From a checkpoint of a small transformer trained on Wikipedia.
Size: 21 layers, 9.31M parameters.
Architecture: no biases in attention or MLP, normalized queries and keys, shifted keys, norms scaled by depth.
Each number is 50 + 12 x the weight over its row's rms, rounded and kept within 0 to 99. Layers, rows and columns count from 0. The size before them is the row's rms in percent of the matrix's.

# layer 17 MLP up, 768x192, rms 0.401, rows 581-653, columns 144-191
040:53 22 53 59 42 33 44 58 68 48 54 61 55 55 45 54 45 48 57 76 52 71 48 73 50 46 47 33 44 34 42 41 67 51 37 64 42 44 40 56 54 47 59 52 27 71 52 40
053:40 66 44 54 57 49 39 30 26 29 63 39 38 45 64 41 37 46 57 74 74 36 34 60 64 55 57 67 66 47 68 51 42 44 67 55 61 57 60 43 52 33 54 33 54 48 49 65
072:36 33 49 55 71 58 32 55 59 73 43 52 37 48 35 55 59 79 37 57 52 49 56 38 54 30 46 52 78 47 32 62 41 57 36 49 45 44 56 49 45 72 62 46 42 58 57 33
122:51 54 50 46 54 69 78 38 63 55 58 63 60 63 46 49 36 63 44 57 56 55 39 39 63 31 48 58 45 68 44 47 48 61 30 28 59 54 45 75 55 73 42 64 50 58 51 50
035:78 47 62 28 36 49 55 60 56 54 60 51 46 70 46 50 53 50 46 35 67 52 70 47 43 69 51 51 56 55 44 61 60 33 46 53 73 51 29 61 34 65 49 62 38 60 31 43
118:61 37 64 45 63 43 53 64 48 48 50 28 63 64 39 70 30 72 65 25 49 54 36 44 58 33 68 58 38 51 63 40 47 42 32 57 43 48 50 52 65 57 41 75 55 42 46 40
143:58 34 32 66 68 49 59 47 72 50 70 46 42 55 47 59 60 50 52 41 43 70 45 59 59 61 63 50 56 50 49 46 27 50 44 30 74 72 43 45 58 31 34 47 50 43 57 55
118:53 69 50 78 52 42 61 46 33 77 71 39 50 48 58 49 51 73 46 43 68 55 55 35 46 51 59 38 37 38 42 43 53 53 48 33 63 64 36 48 48 58 51 50 64 66 49 52
118:71 35 41 37 69 49 29 46 34 35 52 28 45 51 52 47 65 48 61 62 58 51 42 49 45 54 59 18 64 62 50 32 60 65 28 32 54 32 41 53 51 50 59 52 60 66 39 77
113:52 49 44 32 44 42 59 50 43 54 25 41 52 56 42 52 33 53 63 67 58 43 55 23 51 57 66 45 59 56 45 41 30 76 45 70 54 62 64 45 50 56 42 41 22 38 36 50
048:68 58 50 79 61 49 33 53 51 45 49 68 36 41 64 71 56 73 47 38 48 50 47 72 62 46 48 49 50 58 67 51 45 51 52 49 45 48 38 45 28 31 42 28 47 30 26 45
043:27 60 45 48 44 30 57 49 41 51 46 43 59 63 68 45 52 47 57 62 41 41 46 62 59 55 57 42 67 79 58 50 58 32 54 61 52 48 31 48 47 69 57 27 42 32 54 40
056:56 41 46 87 46 68 62 61 60 43 63 31 54 55 65 43 42 67 53 55 48 40 24 69 58 62 59 57 44 56 62 50 51 66 76 44 53 54 68 51 52 34 33 47 64 45 58 53
111:65 35 54 61 46 35 60 35 53 23 51 26 34 58 59 53 38 44 59 46 73 50 32 48 57 61 41 67 50 28 54 62 60 36 70 56 34 48 63 44 51 45 62 67 49 41 45 45
077:48 50 55 54 47 58 59 51 29 43 49 28 57 54 35 65 40 65 54 37 49 61 50 47 69 43 56 52 63 33 39 40 60 41 48 63 53 53 52 60 69 61 59 60 44 58 61 31
094:60 79 60 39 44 44 60 65 59 42 29 70 57 62 58 57 43 51 41 47 56 57 59 55 37 49 53 44 46 37 56 55 57 45 35 54 46 55 58 45 53 56 50 64 75 79 60 63
048:21 64 35 51 39 56 71 45 52 58 48 61 70 62 43 41 71 66 44 41 62 47 55 58 58 35 31 54 70 67 35 78 51 37 57 63 60 40 42 37 51 41 45 65 53 62 37 46
117:57 42 53 58 24 29 53 37 66 54 57 39 23 54 49 51 72 59 51 38 55 56 56 52 55 59 52 24 55 33 57 58 66 44 30 53 53 49 21 58 39 39 44 51 42 45 35 38
125:26 60 25 36 36 59 47 57 41 32 58 52 65 48 59 45 37 60 26 65 71 63 59 58 36 39 54 35 64 61 48 45 49 63 43 51 43 55 47 55 44 56 51 42 49 71 39 47
111:56 60 42 45 61 56 45 43 32 57 58 48 56 35 43 61 64 54 61 46 60 62 76 67 43 62 56 70 61 34 44 42 53 55 51 32 55 60 45 53 47 62 47 63 44 35 32 36
067:37 61 45 47 60 53 50 35 45 46 59 42 34 48 38 33 57 49 70 46 49 39 61 55 55 55 52 57 39 44 49 55 31 28 73 32 53 56 72 49 40 60 62 54 31 22 54 52
124:60 40 37 41 68 71 27 57 49 39 55 28 31 51 46 32 46 59 42 55 54 34 33 52 59 34 72 35 60 58 55 46 66 66 62 41 71 64 21 74 35 21 47 26 51 78 62 61
121:43 54 55 48 62 47 50 40 36 48 64 48 62 41 42 66 41 52 40 49 72 49 60 55 47 41 56 54 56 61 51 36 47 41 66 41 58 42 42 47 59 49 28 46 40 70 55 47
093:67 48 39 60 27 50 46 21 28 58 54 68 34 52 60 36 35 29 42 50 47 56 51 44 47 49 72 55 52 42 54 74 41 49 34 54 34 52 49 70 47 47 39 51 44 42 37 48
120:47 60 56 49 58 44 70 52 38 52 33 32 68 57 34 45 50 82 64 46 68 50 49 70 52 37 42 50 46 54 59 50 57 49 57 47 67 46 72 45 40 51 39 59 46 58 57 61
125:53 40 47 42 59 54 41 74 47 35 57 56 48 67 59 54 40 55 24 50 50 57 77 45 44 54 68 61 45 53 69 53 51 47 57 52 37 35 51 50 51 54 53 42 64 59 65 53
102:61 52 55 39 43 52 65 57 32 48 46 51 73 32 49 50 36 59 65 42 65 39 63 72 42 20 41 43 48 45 41 62 51 30 60 21 45 51 56 59 41 72 54 46 49 46 64 26
113:70 52 60 68 29 60 30 56 78 43 27 33 44 62 64 13 37 49 45 40 62 47 48 56 46 66 57 40 55 41 55 44 37 36 42 68 65 56 22 56 59 52 62 38 61 61 61 37
079:61 33 50 43 55 59 61 30 39 54 51 67 62 71 33 40 52 61 33 59 62 57 43 42 51 61 42 62 54 18 48 39 59 45 45 55 81 65 46 48 55 50 48 60 68 62 61 40
116:37 83 36 50 49 55 54 65 38 35 61 42 47 51 44 54 45 59 20 48 43 41 41 57 56 44 37 53 47 34 71 43 36 65 28 56 45 45 54 64 42 62 57 65 34 71 74 45
117:47 41 52 52 58 46 67 61 42 45 43 58 49 56 41 68 34 37 42 38 54 57 66 45 52 57 41 51 54 61 42 59 48 53 44 42 17 63 40 48 50 65 66 51 35 37 46 41
103:57 38 29 47 52 60 35 66 46 35 59 24 41 39 46 19 62 29 51 66 44 33 61 61 44 41 50 58 49 55 65 44 50 44 76 47 40 36 75 52 74 47 38 49 46 39 27 43
061:49 51 53 67 62 40 46 51 37 44 28 57 53 46 64 44 53 88 55 49 57 64 41 45 49 42 37 81 48 64 53 31 58 40 41 55 41 56 39 46 40 57 52 51 47 67 63 52
109:47 59 53 32 34 63 49 72 65 61 34 55 46 41 51 65 20 51 56 52 38 55 57 62 43 51 61 27 32 35 50 52 44 51 35 39 60 53 54 52 69 62 43 60 63 59 63 50
114:46 47 51 38 68 62 45 39 36 57 48 50 69 54 43 23 51 66 61 48 63 78 43 46 48 44 40 59 34 47 51 58 51 27 46 34 84 79 39 50 33 56 35 63 53 50 63 43
095:48 37 49 56 49 38 59 45 67 51 44 48 30 57 56 41 43 56 37 61 72 44 64 38 56 54 62 56 43 52 51 55 37 58 44 27 33 59 18 64 61 33 43 49 50 32 46 32
120:41 70 59 55 48 51 53 17 48 48 49 47 64 53 49 42 47 54 52 40 55 50 87 58 50 40 55 69 46 37 43 38 72 47 52 36 32 25 47 35 42 56 32 50 43 55 35 67
128:61 52 53 57 57 72 36 49 45 51 69 53 52 61 45 56 36 32 54 44 69 74 72 39 44 61 60 62 55 71 52 48 58 56 42 66 66 73 55 50 43 50 43 50 43 38 57 62
107:44 37 37 41 65 65 55 52 40 58 29 57 56 64 50 61 77 51 25 56 68 55 51 48 57 55 53 37 41 36 48 45 61 44 55 46 49 59 60 68 47 33 57 15 45 51 39 42
123:69 47 54 53 47 58 53 37 45 54 53 48 44 45 48 72 55 51 54 70 59 42 40 59 53 41 40 51 63 47 42 57 49 43 47 39 46 57 57 44 50 34 35 54 59 50 38 57
119:47 66 50 37 46 48 70 60 56 48 52 45 46 49 66 44 52 44 65 56 72 67 47 65 59 48 51 42 45 27 45 50 30 57 63 74 65 60 48 34 77 40 57 71 54 47 54 56
100:57 27 54 61 41 57 58 67 59 57 41 47 47 50 63 43 36 48 47 46 45 62 34 55 51 43 51 55 51 53 46 37 32 64 61 53 70 62 46 49 53 50 72 42 40 52 64 27
107:46 63 50 50 36 25 53 50 57 45 35 63 65 60 48 43 47 46 38 36 64 62 46 47 51 59 61 42 56 69 54 50 51 60 43 53 55 40 46 38 42 61 52 41 32 53 57 47
083:60 56 59 55 65 54 63 71 39 41 62 57 35 34 74 48 78 53 53 63 68 55 58 38 48 52 81 34 38 63 55 54 43 61 40 44 54 60 48 62 48 72 77 53 63 52 46 47
125:43 53 40 43 51 81 47 53 41 44 48 51 36 32 50 41 43 59 33 38 28 40 46 43 33 44 57 45 58 43 49 44 59 38 81 40 49 37 83 45 67 60 61 66 67 61 36 19
118:73 46 47 16 38 49 48 29 53 56 52 33 62 84 39 47 53 42 43 49 55 66 60 43 58 60 48 41 75 59 43 44 59 58 51 53 63 46 51 65 50 32 69 58 37 28 20 67
132:50 46 36 47 52 39 57 66 33 34 58 61 32 58 26 46 64 40 65 54 55 68 49 51 62 43 62 49 22 56 40 67 67 37 45 32 66 57 45 51 35 65 42 55 55 63 51 52
116:44 44 47 48 63 50 35 56 51 49 35 55 65 42 34 42 18 78 44 46 37 68 50 40 57 56 70 44 50 26 63 49 47 56 70 60 33 31 55 56 50 63 60 64 40 40 50 46
123:56 63 62 36 42 27 40 59 59 46 30 48 49 57 57 41 42 48 53 48 51 73 61 62 44 36 60 57 49 44 34 34 39 65 59 34 54 52 50 63 68 64 48 37 41 52 62 71
113:45 60 45 47 50 38 46 73 56 59 57 67 39 41 50 53 45 47 39 47 32 66 46 52 84 47 47 48 58 65 46 36 29 44 57 57 38 60 54 55 60 59 49 29 37 41 63 54
108:35 43 39 63 36 32 40 44 58 50 46 41 52 48 80 58 39 39 62 52 42 53 20 70 51 42 47 40 25 43 36 60 35 51 43 77 52 41 23 39 65 68 49 45 34 43 65 55
119:54 40 45 58 70 33 32 60 47 40 65 55 59 55 44 68 56 66 48 34 77 41 15 57 44 38 45 51 55 50 36 29 57 38 63 59 64 33 44 59 56 51 75 52 48 57 47 45
101:53 57 60 43 29 62 42 63 65 28 92 54 59 48 46 56 49 54 46 39 48 38 60 64 29 58 46 47 66 54 26 46 43 42 46 44 63 38 39 57 42 41 34 61 47 66 59 53
114:59 33 57 52 50 37 49 37 50 47 47 55 54 77 25 60 62 68 59 42 35 62 57 62 36 49 53 48 49 56 39 49 27 55 45 60 40 48 52 40 41 69 59 53 65 53 69 38
122:67 35 61 39 59 45 54 47 58 56 42 36 41 31 33 53 68 39 51 50 69 39 44 29 46 49 66 37 66 46 45 48 67 28 50 55 31 43 44 55 54 39 39 65 57 39 63 54
033:49 42 62 57 52 46 56 56 63 33 21 38 42 44 64 63 46 74 74 51 65 63 53 62 46 37 54 69 65 49 60 54 49 45 74 38 36 58 51 53 58 52 59 42 35 68 48 54
049:54 40 57 85 31 30 50 48 65 55 54 34 44 34 66 75 53 46 81 34 56 33 38 47 44 67 53 42 35 51 46 40 54 49 39 53 63 62 65 42 30 39 63 70 49 45 58 45
120:48 35 40 41 28 59 39 52 44 50 63 41 43 52 50 50 37 66 52 47 33 60 71 45 49 20 69 37 48 49 56 51 58 43 47 31 62 58 46 54 51 32 44 29 58 38 51 56
117:45 54 43 33 46 64 45 51 42 35 32 47 71 55 52 51 52 64 44 38 54 58 69 61 64 49 51 63 58 58 49 61 53 44 41 54 40 57 36 48 59 69 51 43 58 46 65 29
115:59 43 60 55 54 73 58 52 29 44 64 55 53 53 70 81 26 63 37 55 47 52 39 37 51 58 53 44 44 43 47 46 62 58 45 46 42 51 49 55 52 46 59 56 52 46 48 55
064:71 61 57 58 20 54 59 51 44 38 48 58 61 38 45 47 69 55 63 79 62 54 45 43 51 64 41 52 48 59 43 59 43 42 56 53 57 35 54 67 42 35 40 46 57 04 57 49
119:61 33 66 67 46 64 44 59 33 55 38 50 56 45 41 68 59 88 58 58 50 39 35 50 58 50 54 41 49 32 61 65 52 49 43 45 38 46 44 68 70 60 61 44 34 50 49 44
115:51 36 56 27 28 68 68 39 57 61 57 45 42 51 41 52 64 55 60 52 45 30 61 53 50 55 71 65 39 64 45 47 60 58 35 50 33 55 37 44 66 44 66 47 47 50 47 50
119:46 49 68 60 58 47 38 37 52 35 56 40 53 66 66 58 41 57 57 67 75 60 56 59 48 47 49 32 39 40 74 59 45 75 53 63 57 43 55 56 37 33 57 72 56 48 37 62
025:76 62 63 66 69 72 54 46 39 55 65 69 46 46 54 47 60 93 53 46 44 46 58 50 68 51 36 57 67 44 49 48 43 43 61 45 72 50 62 54 71 52 55 42 76 41 61 66
036:37 59 37 78 56 46 59 36 69 50 53 34 65 51 65 50 72 50 59 42 49 53 35 40 52 61 52 60 48 50 71 56 64 40 50 34 40 53 72 45 44 44 48 57 47 47 55 47
019:57 67 41 53 37 48 41 56 61 52 33 56 60 42 69 44 36 53 60 43 73 62 64 65 48 54 43 39 39 43 55 49 40 44 39 38 60 42 41 57 37 61 26 37 58 53 52 64
045:46 51 41 68 38 41 68 57 48 46 51 57 53 58 63 55 58 42 47 67 47 68 40 66 56 41 81 74 59 36 44 74 37 63 74 45 53 56 45 61 54 71 40 62 29 46 62 58
049:67 40 51 51 42 66 39 49 59 40 34 67 41 31 50 42 71 66 47 39 45 62 53 55 57 31 28 49 52 71 43 63 58 45 42 28 74 76 32 58 44 55 61 39 68 53 39 38
116:55 48 47 54 43 53 69 30 60 52 62 30 58 55 56 61 55 60 52 46 51 40 36 50 29 55 57 39 46 67 64 49 48 43 84 32 64 52 39 50 29 36 49 40 42 49 33 43
117:40 63 50 43 49 32 75 60 66 37 40 45 49 62 39 48 49 76 60 38 42 41 43 45 53 45 61 36 69 46 33 56 64 41 55 33 54 65 64 48 61 47 35 43 56 66 62 40
123:48 38 39 51 57 31 66 43 55 40 45 62 30 29 39 51 69 41 42 38 47 63 46 63 58 58 54 41 48 30 37 55 71 54 49 56 46 54 53 63 57 67 52 44 63 37 44 35
148:65 51 51 72 61 39 22 59 38 58 46 18 59 60 73 59 36 51 50 54 46 73 78 35 31 38 45 53 67 46 46 31 56 58 30 56 47 65 49 57 64 51 41 36 54 64 54 48
# layer 17 MLP down (transposed), 768x192, rms 0.202, rows 581-652, columns 144-191
036:36 44 68 56 50 46 38 54 21 68 46 56 32 54 40 50 47 52 31 59 38 62 44 47 56 32 43 54 27 43 70 21 65 36 54 62 57 59 44 51 35 43 32 46 42 50 56 65
050:43 26 40 40 42 68 16 47 52 56 57 43 43 49 62 41 17 42 35 47 63 48 57 72 64 41 55 41 85 36 45 28 44 58 56 54 53 46 59 51 61 48 43 36 50 37 40 50
073:61 54 47 61 45 52 25 60 56 99 54 51 49 57 46 40 38 56 57 84 42 36 38 46 48 63 50 54 51 47 56 69 63 71 47 53 54 76 61 53 67 51 63 60 39 57 57 54
122:51 45 67 39 69 51 44 52 77 50 60 53 47 49 41 51 40 58 36 58 58 49 49 34 68 61 51 46 23 49 53 35 42 59 52 38 58 77 44 58 56 39 61 44 44 39 57 56
032:39 57 29 41 36 53 59 64 48 24 41 39 25 15 50 47 44 54 39 64 61 44 38 36 61 65 54 55 39 47 58 69 55 51 70 64 40 46 52 42 21 64 54 25 89 56 66 53
113:68 46 59 75 57 38 53 57 84 36 42 54 69 61 38 51 59 45 41 49 34 47 36 61 33 40 62 69 53 39 57 69 66 50 50 28 82 61 53 51 52 51 39 69 59 42 41 48
141:50 45 50 45 46 45 52 38 60 27 40 39 50 53 31 54 49 58 49 42 33 65 72 41 64 77 53 39 30 46 39 40 50 33 21 25 59 67 37 42 52 40 35 34 49 28 45 71
115:69 58 42 52 43 41 66 36 36 54 50 61 36 52 41 46 56 77 57 60 34 60 56 39 74 26 53 59 52 18 56 37 66 44 34 42 61 69 44 55 49 70 62 49 30 61 53 51
120:50 41 59 58 71 62 47 49 32 43 47 37 44 73 62 46 34 48 70 54 38 56 43 58 66 62 54 17 48 53 28 78 60 49 33 49 44 45 47 53 51 58 46 75 71 47 70 78
106:54 48 58 51 30 34 56 50 37 42 31 48 58 56 77 53 56 44 58 57 30 45 48 41 54 38 37 68 51 50 60 85 56 50 44 48 52 38 30 51 31 41 56 53 35 37 48 48
045:51 55 57 58 62 55 16 56 49 41 50 66 55 43 59 49 55 37 61 48 60 46 27 46 36 41 53 62 63 30 65 31 48 65 31 36 46 62 42 26 57 50 59 57 47 43 47 40
039:47 36 67 45 41 34 35 57 57 41 49 53 48 61 33 38 47 40 66 48 47 19 39 49 39 49 47 40 43 25 62 51 35 50 31 26 47 49 56 52 52 57 55 60 24 28 58 27
050:58 50 49 81 56 65 28 32 60 52 53 39 62 59 49 38 37 42 43 53 30 38 33 60 45 51 55 62 42 51 55 59 60 67 56 44 54 46 44 64 28 44 36 35 52 44 16 59
107:70 55 47 61 39 71 55 47 36 48 42 53 74 53 49 63 48 55 64 51 68 52 56 36 37 42 44 51 58 46 68 55 52 41 51 61 35 39 50 64 49 51 62 43 45 49 38 52
075:65 57 55 65 33 52 34 46 29 53 43 58 48 41 63 45 63 42 68 62 53 49 61 45 55 46 47 14 51 41 58 78 43 62 59 57 29 50 42 62 52 69 29 55 55 32 84 68
087:43 48 45 53 38 46 65 43 29 56 73 63 65 43 38 52 54 51 54 45 35 46 44 57 43 64 57 64 61 65 55 30 32 36 63 49 49 53 71 55 61 36 70 83 52 45 46 27
045:54 73 41 37 55 46 58 60 56 35 62 49 38 66 49 47 52 41 58 54 43 50 36 59 45 46 60 56 56 58 39 47 62 41 70 49 66 58 54 48 64 53 52 59 49 63 33 64
113:66 60 44 54 47 47 34 51 61 38 30 37 43 32 30 40 22 48 61 48 56 71 22 47 42 35 62 49 45 62 53 42 62 46 52 28 48 54 43 52 51 61 50 55 31 59 53 61
128:41 30 62 44 27 52 55 45 48 51 59 79 34 61 56 27 55 33 57 64 63 32 51 71 61 49 47 54 53 37 30 40 56 33 73 59 47 36 56 49 68 48 38 54 32 60 47 51
120:55 41 47 65 56 31 20 45 47 69 48 46 68 46 34 70 32 35 36 55 43 14 49 36 71 25 58 43 44 58 48 80 51 31 59 29 56 55 60 37 45 56 50 62 52 41 61 43
063:49 57 48 59 46 53 59 52 51 44 51 46 28 46 47 17 50 54 52 55 45 43 48 59 53 64 60 56 66 25 25 49 58 62 37 35 65 56 25 46 46 56 66 44 45 49 46 47
120:35 49 29 59 19 39 53 53 64 34 41 58 80 37 46 54 48 53 81 81 31 47 29 45 59 56 40 56 55 54 56 95 44 50 51 56 31 54 64 52 46 68 73 55 47 48 33 83
125:52 71 60 78 66 48 44 51 71 33 45 42 26 55 49 59 54 54 51 36 61 54 28 54 34 51 60 56 57 49 79 35 78 60 30 51 85 45 63 56 34 64 58 37 55 65 69 68
090:33 52 46 62 47 38 57 52 48 66 46 50 36 63 83 50 68 40 47 73 52 37 25 42 37 45 57 56 63 36 54 91 55 62 36 36 51 56 72 39 60 65 37 32 52 56 56 47
121:63 50 47 44 55 57 62 64 52 32 70 56 43 49 72 55 31 47 52 54 65 66 58 55 68 59 56 47 56 53 53 41 72 71 70 44 42 52 53 41 66 51 61 52 42 68 47 47
121:41 45 40 52 46 59 28 68 49 53 55 56 62 38 50 57 54 49 63 68 65 57 49 69 35 60 68 49 48 46 57 42 32 41 38 48 39 40 37 55 71 47 38 55 50 57 37 42
094:46 33 67 42 57 64 45 62 42 41 57 43 65 42 30 60 45 60 60 46 53 45 75 54 53 32 48 30 40 68 46 28 40 63 20 20 41 59 33 68 42 36 52 45 36 45 48 54
116:43 66 59 48 32 35 39 60 42 46 51 61 44 59 37 50 69 52 51 60 42 59 61 60 52 50 39 63 54 55 55 68 63 41 61 67 29 65 70 52 33 57 56 57 33 55 47 50
077:56 56 54 49 59 51 34 32 58 53 55 53 38 50 45 70 49 48 51 50 64 58 46 59 59 59 70 48 46 32 60 07 56 61 57 37 48 48 40 52 42 43 64 51 47 36 41 64
118:59 31 71 41 44 42 42 57 50 25 42 71 29 46 55 73 69 31 29 49 36 49 49 74 34 42 49 56 54 41 53 38 74 63 37 45 36 25 43 66 50 41 59 53 37 66 51 47
121:55 43 62 51 33 47 66 48 50 49 57 47 63 45 37 56 52 53 44 55 62 45 55 42 45 61 66 23 61 61 32 87 50 52 39 62 59 76 73 62 51 54 40 50 52 62 48 51
101:31 61 62 57 43 50 62 59 56 42 41 45 44 60 67 61 54 54 64 29 48 55 30 46 54 46 28 73 40 41 58 44 55 37 67 37 58 57 61 61 42 42 52 44 42 55 59 60
057:22 46 57 46 64 61 58 56 31 53 25 43 57 65 57 61 58 54 58 38 55 44 24 60 54 67 74 45 38 37 45 53 39 66 58 74 46 73 49 66 51 45 44 36 49 49 58 52
112:54 61 72 71 51 29 60 57 53 69 46 46 47 58 37 12 71 49 53 63 51 40 55 63 52 64 62 56 39 49 62 53 48 64 33 67 69 79 70 60 56 32 56 29 42 42 38 45
109:37 75 59 48 40 43 46 63 56 42 55 54 42 46 64 50 46 37 24 54 43 34 52 54 57 26 31 50 43 35 53 81 38 48 62 39 61 39 47 45 55 36 39 60 55 72 52 22
094:51 47 43 22 66 19 25 68 39 24 39 39 65 57 22 39 47 30 68 32 67 38 54 38 52 45 38 54 41 48 49 61 51 56 50 64 43 54 50 63 51 62 61 55 34 36 70 47
116:51 61 57 48 44 48 60 54 77 58 61 52 70 66 46 43 44 59 60 39 74 57 42 78 62 55 48 50 57 45 63 27 64 66 37 41 58 45 44 46 19 41 55 47 58 36 49 67
127:42 45 42 53 54 71 49 59 48 40 49 54 43 73 46 55 55 50 41 41 57 54 71 59 41 57 51 74 46 59 47 57 54 45 39 43 50 69 59 38 41 44 43 59 62 38 39 72
103:40 44 51 48 50 70 40 51 46 54 58 83 50 55 54 24 62 47 43 49 36 38 58 46 46 62 26 63 65 41 60 51 51 59 47 30 49 92 52 72 64 29 68 40 65 50 35 64
121:50 37 49 46 38 53 59 51 31 34 27 58 64 60 54 35 61 23 37 63 47 83 64 59 54 59 29 48 32 29 60 34 76 35 51 43 56 33 33 63 43 62 58 47 53 29 48 71
128:64 81 71 58 53 74 68 59 80 50 56 55 52 47 73 30 39 44 41 55 36 44 50 59 54 46 35 42 56 65 55 65 49 37 62 32 45 51 63 22 43 42 56 47 58 74 58 39
095:41 72 58 60 55 64 44 45 46 10 52 46 43 39 47 57 45 60 48 53 66 40 58 60 48 45 56 45 32 66 51 49 52 68 47 70 35 51 39 61 36 40 44 59 40 32 49 46
102:55 67 63 53 44 50 65 56 65 51 67 48 51 45 50 58 43 73 26 44 38 48 49 36 41 52 68 37 54 60 46 35 52 36 51 57 57 22 54 29 51 56 31 30 34 49 28 62
080:63 45 47 27 46 40 61 56 38 53 36 52 61 50 69 43 56 45 23 52 55 72 55 58 59 54 37 54 36 53 71 45 22 34 34 48 63 60 64 61 64 40 59 52 53 66 72 53
124:46 63 26 39 60 75 39 48 34 59 51 73 40 42 62 57 30 59 29 35 59 50 62 41 52 38 72 43 56 48 49 24 29 31 61 32 51 39 40 52 73 42 42 64 53 47 44 36
119:48 32 62 55 50 61 58 59 58 52 70 57 48 34 30 63 50 47 66 84 30 42 49 64 59 24 72 46 48 58 27 68 31 39 59 38 54 59 32 61 41 64 50 36 46 49 46 38
132:56 69 72 80 47 42 65 52 39 35 55 42 76 50 43 51 67 71 63 53 50 51 56 57 46 34 59 39 69 46 53 47 37 51 53 61 33 49 52 53 49 57 61 47 58 41 57 64
117:48 54 78 49 59 37 41 55 59 74 64 78 54 59 39 36 72 63 48 38 48 59 55 52 48 56 53 41 36 58 65 79 35 60 43 67 46 44 51 44 56 39 23 46 45 59 36 51
122:51 37 43 65 41 43 51 38 44 38 44 46 33 43 31 63 62 56 61 25 54 38 64 36 51 32 53 48 63 51 45 56 44 52 38 50 43 41 53 39 68 52 89 59 40 56 48 53
116:57 50 62 43 61 28 39 54 42 47 81 45 39 34 29 48 55 33 53 69 49 33 45 50 66 32 45 53 56 35 42 29 56 34 47 57 46 54 64 54 54 55 66 45 38 43 53 48
102:55 61 49 45 34 42 32 49 62 41 45 31 37 46 52 35 60 55 39 67 48 33 51 45 43 67 40 38 40 40 46 62 57 49 34 53 51 20 38 65 46 48 39 46 66 44 73 56
121:61 67 63 46 29 37 72 42 63 67 49 49 57 43 56 52 31 65 62 40 45 62 69 62 56 70 61 49 68 39 50 82 49 51 37 37 50 62 53 54 26 54 30 45 54 53 53 45
101:56 49 67 16 47 29 37 59 60 59 48 50 58 24 68 62 52 12 57 41 37 61 44 41 31 45 60 40 61 47 48 37 43 73 57 62 36 56 54 52 41 48 54 53 38 38 64 34
107:42 42 40 41 64 47 57 50 41 45 79 37 62 35 44 24 32 29 86 58 60 52 45 49 70 36 62 50 53 63 51 42 41 53 52 43 56 81 52 56 43 62 73 42 64 43 47 62
131:37 45 45 29 18 57 50 41 45 54 32 37 53 33 54 52 48 60 47 41 37 43 55 58 54 58 48 66 43 30 17 35 46 56 61 60 39 54 30 35 36 39 39 48 46 52 36 53
032:44 54 59 38 60 56 28 74 71 59 39 37 40 60 42 54 60 51 70 43 57 43 30 45 56 39 48 69 55 31 60 13 30 74 58 58 57 60 38 57 56 43 65 37 42 53 48 54
049:75 93 42 53 35 57 56 57 40 36 61 50 68 68 52 42 68 53 68 22 47 61 49 49 66 39 58 58 57 34 45 30 54 40 70 51 48 55 33 48 46 40 60 42 59 75 58 63
120:40 44 56 44 37 57 41 55 34 24 58 67 50 51 53 29 84 67 85 50 62 51 44 48 75 43 70 24 45 53 57 40 68 37 35 64 44 64 47 50 71 60 56 64 53 58 56 43
134:54 25 51 61 39 57 63 53 52 56 46 33 30 53 45 61 57 38 49 40 55 29 28 62 50 43 61 35 58 64 60 41 33 48 59 59 44 45 55 46 49 59 37 46 42 45 31 58
111:24 50 57 37 60 53 50 39 61 65 53 50 23 58 74 57 60 50 45 46 37 43 41 47 52 33 54 39 34 54 49 49 46 68 52 53 38 49 66 46 29 30 59 42 56 47 70 51
060:67 43 62 52 65 57 37 55 28 38 37 57 64 49 50 57 55 45 54 54 74 43 27 55 46 65 44 38 53 41 54 32 28 67 44 55 40 57 36 48 42 48 41 44 39 52 57 50
123:57 39 41 42 54 29 62 56 59 50 57 63 59 44 45 29 76 54 54 40 36 48 59 38 39 55 44 53 67 39 57 75 47 75 38 58 65 47 46 70 47 44 55 36 50 47 47 51
117:59 80 50 61 56 51 38 35 55 18 48 47 47 46 48 55 42 43 57 50 41 55 58 26 70 52 42 67 60 51 42 48 61 49 42 57 67 56 39 54 55 66 64 38 37 55 66 51
126:41 43 41 72 56 39 64 66 45 58 59 55 40 74 57 33 59 59 51 32 58 65 41 37 58 29 59 39 43 33 69 32 54 48 57 55 49 33 46 62 47 21 46 38 46 51 44 56
026:64 48 50 64 64 46 48 55 54 71 60 60 38 49 48 55 56 46 44 55 33 40 34 38 48 55 55 43 57 48 52 00 42 57 33 17 58 59 56 57 52 48 71 48 57 38 42 76
034:46 82 74 63 42 50 41 47 51 24 35 52 66 51 42 46 44 55 67 37 52 58 51 48 45 17 57 43 45 39 43 60 58 73 49 51 30 36 72 53 58 54 58 61 42 60 37 65
020:27 53 48 40 46 46 23 60 48 55 49 42 63 65 62 38 49 44 57 25 43 38 36 45 43 44 60 59 50 25 61 08 40 49 41 57 51 62 53 38 58 55 90 41 47 50 41 40
041:19 32 55 42 56 36 61 39 56 41 58 54 66 56 45 46 44 36 50 45 51 44 54 34 48 39 68 48 38 57 63 64 50 50 47 36 66 36 51 50 38 55 53 59 60 53 45 48
045:74 46 42 27 74 48 43 64 60 79 45 54 35 43 61 46 60 57 50 50 58 40 34 36 37 36 58 36 50 44 52 32 31 32 51 50 54 43 53 43 71 37 38 32 69 56 53 43
123:47 59 58 49 46 41 49 46 48 37 57 50 46 48 51 51 73 55 50 67 48 54 63 42 59 87 53 37 50 31 20 50 43 56 48 54 52 63 39 54 65 64 51 33 39 44 43 50
117:54 39 44 43 45 37 58 50 34 33 38 49 63 59 63 67 58 46 54 53 55 25 47 39 44 59 56 53 39 65 41 51 52 52 60 62 41 40 45 54 69 65 69 68 57 40 46 44
120:15 43 43 63 42 60 75 88 41 48 38 54 66 71 23 71 39 55 58 79 38 57 44 41 40 44 33 52 35 35 65 42 52 42 59 35 40 54 56 55 51 58 43 44 41 38 54 49